Weights of a small GPT-style language model, trained from scratch on English Wikipedia: 3303 steps.
Each number is 128 + 32 x the weight over its row's rms, rounded and kept within 0 to 255. Layers, rows and columns count from 0. The size above them is the row's rms in percent of the matrix's.

# layer 7 attention query, 64x64, rms 0.198, rows 0-24, columns 0-63
size [ 83  70  98  86  66  78 123 113 117 117 122 117 110 116  93  97 117 135 100 105  98  88  97 101  99]
[[124 111 105 122 186 102 139 184  80  66 141 153 170 118 125 147 173 111  94  90 139 116 138 123 117 133 133  90 116 144  98 163 145 140 168 139 140 155 138 128 223 155 131  97 107  89 196 137 155 111  94 118 135 132 146 105  82  75  63 153 131  69 158 157]
 [131 134 147  98 181 139 127 112  90 167 166 106 141 134 101 127  85 165 112  58 134 136 177 169 103 176 109 135 117 136  98  73 100 148 164 161 160 136 164 139 155 117 178 149  84 108 140 168 146 106  99 140  41  98  88  77 120 137 120  87 157  83 171 113]
 [131  84  86  90 150 121 183 143 114  70  78 163 105 127 138 100 157  98 159 122  76 135 116 143 160 157 149 111 150 112 122 108 121  84 142 112  91  87  49 145  73 141 136 124 154 137 219  96 131  57 121  98 163 138  97 147 145 135 157  80 109 135 137 135]
 [150  76 134 122 169 134 143 164 139 145  98  30 146 119 127 154 130 109 110  61 147 170 171 178 126 150 177 134 169 128  99 140 128  68  78 122 101  99 116 167 131 150 153 182  98 148 131 146 126 152 120 137  89  78 104 115 145 106 168  64  89 106 147 147]
 [127 136 144 112 168 132 120 185 120 170 158  81 177 116  72 199 107 116  98 147 154 133 131  98  48  91 136 139 169 146 165 149 132  86  92 167  83 153 144 118 131 120  83 108 107  94 135 169 101 105 113 218 119 147  96 106 129 141 123 161 130 144 178 108]
 [112 108  79 143 124 125 108 171 119 141 126 121 112 173 200 125 127 137  58 150 109 143 151 171  47  74 142 163 155 206 130 134 120 124 129  78 110  52 140 142 140 109 120 150 113 183 149  96 148 164 105 119 102 111  87  99 123 140 117  70  89 126 140 136]
 [ 81  99 123 152 147 112  76  91 142 151  76  70 158 129 153 107  79  90  83 140 123 141 160 128 137 136 165 164 113 152 133 149 116 158  53 138 115  94 122 125  63  65 176 170 104 146  62 114 145 133 125  95 109  59 123 103 107 106 134 113  99 139  80 133]
 [128  98 158  92 178 147  82 123 128 123  99 127 126 132 155 176 115 182 129 146 100 164 101 177 178 121 139 123 104 142  91 111  88 127  98 152  80  67 184 148 157 124  81 175 131  78 124 135  89  78 118 194 126 151  80 140 150 104 110 107 188 122 168 104]
 [150 186 165  75 123  96 180 119 112 142 145  72 163  89  63 148  86 139 150 148 170 115 133 146 135 120 129 111 125 105 179  80  93  81  99 139 111 189 121 116  95 127 126 109 152  64 143 207 128  67 135 146 119 111 107 143 144 107 105 140 178 127 168 138]
 [124  96 113 146 123 127 116 112 141 141 115  63 117 103 153 129  92 106 127 161 103 131 139  68 104 127 154 145 160 155 110 145 171 159  92 155 113  73  88 161  48  71 174 166 121 225  90 117 138 134 148 146 123 123  81 115 142 135 143 148 109 199  91 110]
 [167  79 134 104 164 123  84 129 114 123  99  68 150 126 101 176  98 162 124 154 129  95 125  65 122 132 131  72 116 180 150 111 154  78  76 132  66  69 156 145 162 104 132 112 166  95 110 141 170 113  77 167 147 133  90 130 100 116 123 125 157 110 197 101]
 [149 116 101 165 121 140 105 121 143  91  80 157 133 171 114 147 193 177  89 146  50 107 161 170  79 102 160 177 146 118 154 106 128 156 141 198 164 127 111 122 150 149 105 142 109 152 141 122 106 154 128 102  84 131  68  78 140  81 109 132 151  69 135  84]
 [120 119  85 130  84 115 122  99 145 113 131 197  92 102 185 131 141 167 153  96 124 137 150 174 136  94  67 123 128 111 129  65 142 152 198  84 127  96 127 132 177 157 112 128 148 162  73 154 109 157 110  87 131 117 186 156 139 118 181  68 152  78 117 137]
 [103 117 130 146 136 168 157 168 130 101 141 136  88 168 171 176 153  96 110  49 100 103 146 118  64 128 168 124 163 102 149 141 144 169 170 111 165 129 223 142 147 132 162 115  74 132 138 130 149 122  82 149 154 104  63 113 123 183 108 136  89 108 142 137]
 [139 149 165  75 106 147 112 139 105 165 124 107 120 168 120 142 129 162 105 143 105 122  75  79 167 182 130 154  95  96 148 152 129  79 145 184 189 149 100 105 156  48  61 123 142  79 158 137  86 144 147 108 120 159 145 113 101  79 152 161 128 162 168  99]
 [134 200 112  94 157  98 120 142 141 124 107 116 197 143 104 142 160 135 110 126 181  67 165 124 180 147 140 114 139 179 172 137  95 165 109  79 100  71 157 150 134  88 154 145 103  86 123 137 140 140 138 183 141 183  81 151 130 130 148 138  57 171 130 108]
 [ 84  85 132  91 123 145  96  83 174  86  88 126  54 137 139 107 123  72 158 130 168 169  72  75 102 109  87 141 190 120 134 197 117 119  95 134  92 191 135  86 145 126 167 147 158 166 133 149 118  96 129 104 108 126 140 152 110  99 117 120  88  93 134 144]
 [ 97 126  99 132 145 156 142  58 176 131 125 184 155  64 143 136 115  87 140 109 155 190 145 155 107 140 185 162 134 113 108 161 108 156 169  77 153 156  90 104  97 138 113 116 104 146 161 103 113  77 149  84 159 118 192 138 163 117 107 110  86  88  77 158]
 [ 86 122 137 153 148 126 137  83 126 176  66 164 163 122 125 115 123 121 102  80 204 104  85 120  82 116 115 148 104 139 159 100 130 134 150 151 143 117 173  63 168  56 121 178  42 126 125 129  98 100 122 136 164 162 155  83 112 171 103 146 146 109 135 128]
 [ 94 147 148 106  93 127 131 212 157  70 169  95 154 167  89 157 145  99 182 141  70  84  81 130 135 143 134 197 112 134 148 123 132 122  80 134 159 129 145 130 142 130  99 146 149 135 168 114  40 111 150 139 150 167 109 106 103  83 155 181 148 141 135 150]
 [146 105 118 133 112 136 114 165 113  98 121 177 153 131  72 142 151  87 155 211  80 138  66 179 186 139 119 132 133  94 106 140 155 103 156 113  63 103 111 151 126 165  94 149 148 153 141 169  97 122 161 134 138 149 168 166  75 182 114 113 146 195 136 149]
 [133 149  82 159 183  99 161 121 114 173  98 145 140 141 144 120 100 128 126 136 128  99 123 131  96 131  88 153  61 187 145  86 140  99 123  93 123 116 210 132 187 114 119 172  86 125 169 101  75 133  63 100  70 123 111 122 108  98 113 117 184 115  86 106]
 [148 146 118 136 171 116 137 112 124 142  83 169 151 118 181  70  85 159  92 107 100  93 140 186 126 164 162 124 141 156  91 123 132 135 160 106  93  92 137 142 191 142 181 153 109 107  70 118 213 140 134  73  83 132  90 120 145 158 108  86 121 158  94 161]
 [147 152 119 132 119 142 143 132 168 142 106 130  81  97 142 166 104  97 110  85 121  95 117  95 120 140 135 121 178 161 142 157 198 105 170 141 181 156  73 162 138 114 174 147 112 131 118 107  68 200 151  38  67  96 136 133 123 192 107 130 147 128 114 127]
 [125 149 118 174 129  85 160 133 144 155 123 143 118 105  79  58 125 172 128 157  63 112 139 112 103 184 118 190  75 185 137 106 156 193 120 154 126 124 133 104 153  68 136 160  79 172 153 122 146 120 150 124 168 156 142 158 141 168 138  94  70 160 108 122]]
# layer 7 attention key, 64x64, rms 0.213, rows 0-23, columns 0-63
size [ 90  88  95  73  87  88 108  94 115  97 101 100 123 106 102  88 116  95 136 106  99  88  89  98]
[[ 93 102 129 131  94 137 169 139 168 116  78 121 118 157 109 165 183 124  91 192 122 149 129 101 152 106 149 102 117 144 188 132 183  97  77 131 169  34 105  70  99 104  95  90 122 146  85  90 122 118 154 146 150 135 133 161 150 146 125 144  77 166 130 166]
 [155  99 126 137 120  96 115 101 206 157  95  98 157 157 112 137 136 122 121 103  82  79 154  78 128 124 202 144 140 108 167  83  95 125  62 157 134 171 160 131  95 143  93 162 102 132 103  99 163  85 152  75 121 126 139 150 156 132 143 201 168 175 111 134]
 [177 152 173 142 136 148 161  95 216 188 167 128 162 129 103 154 117  87 137 145 146 139 137 124 133  90 162 137 103 117 189 135 105 151  48 135 195 132 158 110 150 102 119 177 135  95 107 126 122 142 148 115 125  99 165  86 134 135  96 166 129  99  95  60]
 [118 103 203 123  72 130 142 187 105 161 198 156 170 110 111 147 142 151 113 127 118 116 129 120 117 138 115 103 150 146 163 103 172 139 146 104 204 134 168 159 133 147  70 139 138  47 183 124 128 130  86 105  73 116 103 122  84 173 123 130 158 137 164 127]
 [ 79  76 137 151 116  91 105 134 103 135 129 151  96 167 155  91 163 163  80 114 126 100 129 138 125 148 148 153 152 110 110  95 159  87 121 142  83  82 123 116 175 160  77  83 109 146 103  43 122 191 106  76 147 101 116 169 115 146 140 115 108 205 168 134]
 [134 161 115 107  96 129 171 137 180 120 100 109 159  89 122 131 116  71 185 111 154 190  89  74 149 125  94 134 136 123 141 129  89 110 145 111 135 212  77  94  76 169 115  89 134  91 150 138 139 144 149 100 164 109  96 114 194  90 180 150 130 163 115 148]
 [128 105 116 119 152  96 125 143 181 121 142 165 132 125 172 156 132 143 135 109 119 104 155 193 191 143 125 183 151 119 121 140 101 110 142  90 137  70 101 137  83 166  77 107 133 127  71  83 108  82 152 100 132 153 132 108 119 127 176 153 159 225  81 175]
 [ 93 163 185 103 182  98  57 181 173 148 141 112 132 138 127 155 108 172  79 119 119 115 157 119 154 155 186 127 138 129 128 105  89 114 133  77 176 133 146 149 173 107 164 150 111 139 100 125 102  96 101 125  79 122 136 108 101 147  65 142 218 101 118 134]
 [175 103 141 162 113  93 113 127  69 153 169 146 139 132 135 132 177 159  97 159 109 121  64 149 107 133 128 131 111 127  62  71 152  85  93 190 113  70 163 148 156 133 132 152 117 158 139 109 198 207 137 138 116 128  76 118  85 131  93 114 122 147 164 126]
 [ 97 108 130 182 171 111  70 141 158 156 140  66 161 165 164  99  86 130 150 118  94 140 116 146 107 175 146 183  75 146 142 148  68 153 100 116 160  77 102 126 122 124 116  97 108  92 145  87 110 120 183  80 148 173 193 140 111 137  95 176 130 129  97 132]
 [157  92 165 143 176  92 115 110 149 150 196 136 145 156 129 148 122 153 124  72 105 135  83 149 170 110 185 125 139 156  62 101 209  94 141 109 177 105 134 167 169 130 137 133  87 139 121 108 154 149  93 107  89 113 134  57 104 144  84 133 136 167 170 123]
 [162 145  69 120 175 119 162 134 124 130 128 178 140  84 121 177 117  77  93 127 110 197 119 117 157 126 171 138 164 177 152 109 133 106 168 171 135 167 187  82  88 132 173 144 176  71 156 181 133 106 130 135 165 104 121 103 175 138 111 124 160 107  94 106]
 [101 129  92 159 145  99 161 118  98 118 126 153 146 101 140 113 144  71 162 105 106 161  83  91 149  94 130 119 132 121 108 188 200 143 148 112 111 195 109 111 146 115 117 127 162 107 167 111  73 102 120  73 141 143 106 212 173 131 143  66  86 108  79 148]
 [109 133 116  83 135  96 139 143  99 102  99 134 100 132 170 168  96 159 135  98 148  90 135 106  88 130 134 139 125 145 126 196 141 183 135 117 102 147 135  84  76 166 175  58 158  74 195 161  97 120  98 147 164 171 154 140 105 141  69  73 136 103  84 124]
 [102 196  60 115 152 115 155  90 196 145  97 136 111  75  96  85 167 120 181 167 156  75 126 144 138 173 120 112 124 160 124 100 119 150 147 108 113 127  66  61 105 165 108 142 131 185 127 107  88 165 153 137 151 161 145 131 153 152 116 134  70 144 131 131]
 [ 32 105 131  93 147 122 106 157 139 145 146  79 181 148 158 152  73 144 127 121 134 170 122  96 133 147 126 151  78  81 188 130  89 128 112 112 157  88 134 142 133 134 115 147 176 152 118 163 133 187  89 196 151 117 151 162 121 111 208  99 144 118 115 118]
 [162 118 193 169 123 104  87  61 119 132 166 107 142 145 102 119  79 181  86 135 133 122 136 143 102 160 169 168 141 105 130  99 149 154 171 137 144 121 127 135 160 111  96 130  76 103  87  63 113 144  78 166 102 158 110 100  65  96 115 164 116 168 189 107]
 [157 145 163 126 133 175  85 146 167 129 136 136 105 135 104 140 123 154  58 125 134 132 112  93 142 117 102 115 173 113 109 144 121 137  37 131 170 165 117 138 142 133 138 209 137 121 181 154 123 134 124 104  61 124 118 107 195 158 184 167 157 136 188 173]
 [106 156  63 129 165 132 172 176 191 144 104 148  60 108 192 119 180 142 156 113 112  80 155 117 173 140 142 117  91 142 129 177 143 174  98  83 122 128 119  98 140 169 124 152  82  99 120  86 109  91 167  79 158 132 170 140 127 107 114 133 147  71 116 124]
 [123 171 144 151 121 123 121 114  95 106 116 100  99 104  76 124 139 190 112 162 133 133 156 136  82 128 108  80  91 154 104  91 135 121 143 183 126 135  52 137  43 116 127 157 131 101 123 114  88 159 136 220 125  89 110 106 129  88 128  96  90 153  63 115]
 [133 104  89 175 144 148 148 102 100  80 142 133  93 104 141 133 154 121 105  98 163  96 150 140  97  79 123 145  93 127 131 154 133 162 137 147 183  74 111 116 120 149  67 119 139 144  97  64 121 143  84 109 160 142 139  92 117  74 110  55 174  41 115  82]
 [151 128 112  71 159 112 109 106 125 119 146 102 172  42 152 173 139 164 176 130 168  90 152 197 147 120 125 107 160 121 114 151 152 111 119  98  63 132  77 142  64 126 129 168 180 112 122 140  72  99 117  99 116 113 137 169 115  77 148 105 157 156  99 100]
 [ 98  73  98  80 151  90 139 115 137 116 108 116 106 158 159 211 123 145 164  91 159 157 180 118 129 139 141 115 133 123 154 161 132  95 153 115  94 146 190 150 189 143  84 105 150 174 115 166 134 100  68 101 107 121 176 123 124  96 171 109 174 113 187 158]
 [101 124 134 142 177 110 103 110 123  88 205 134 167 141 142 140 127 143 185 117 137 143 116 100 111 159 138 129 184 185 118 118 134 137 101  81 105 131 123  72  95 206 100 161 168 160 210 122 133  70 142 118 122 133 105 148 132  75 117 182 133 170 143 151]]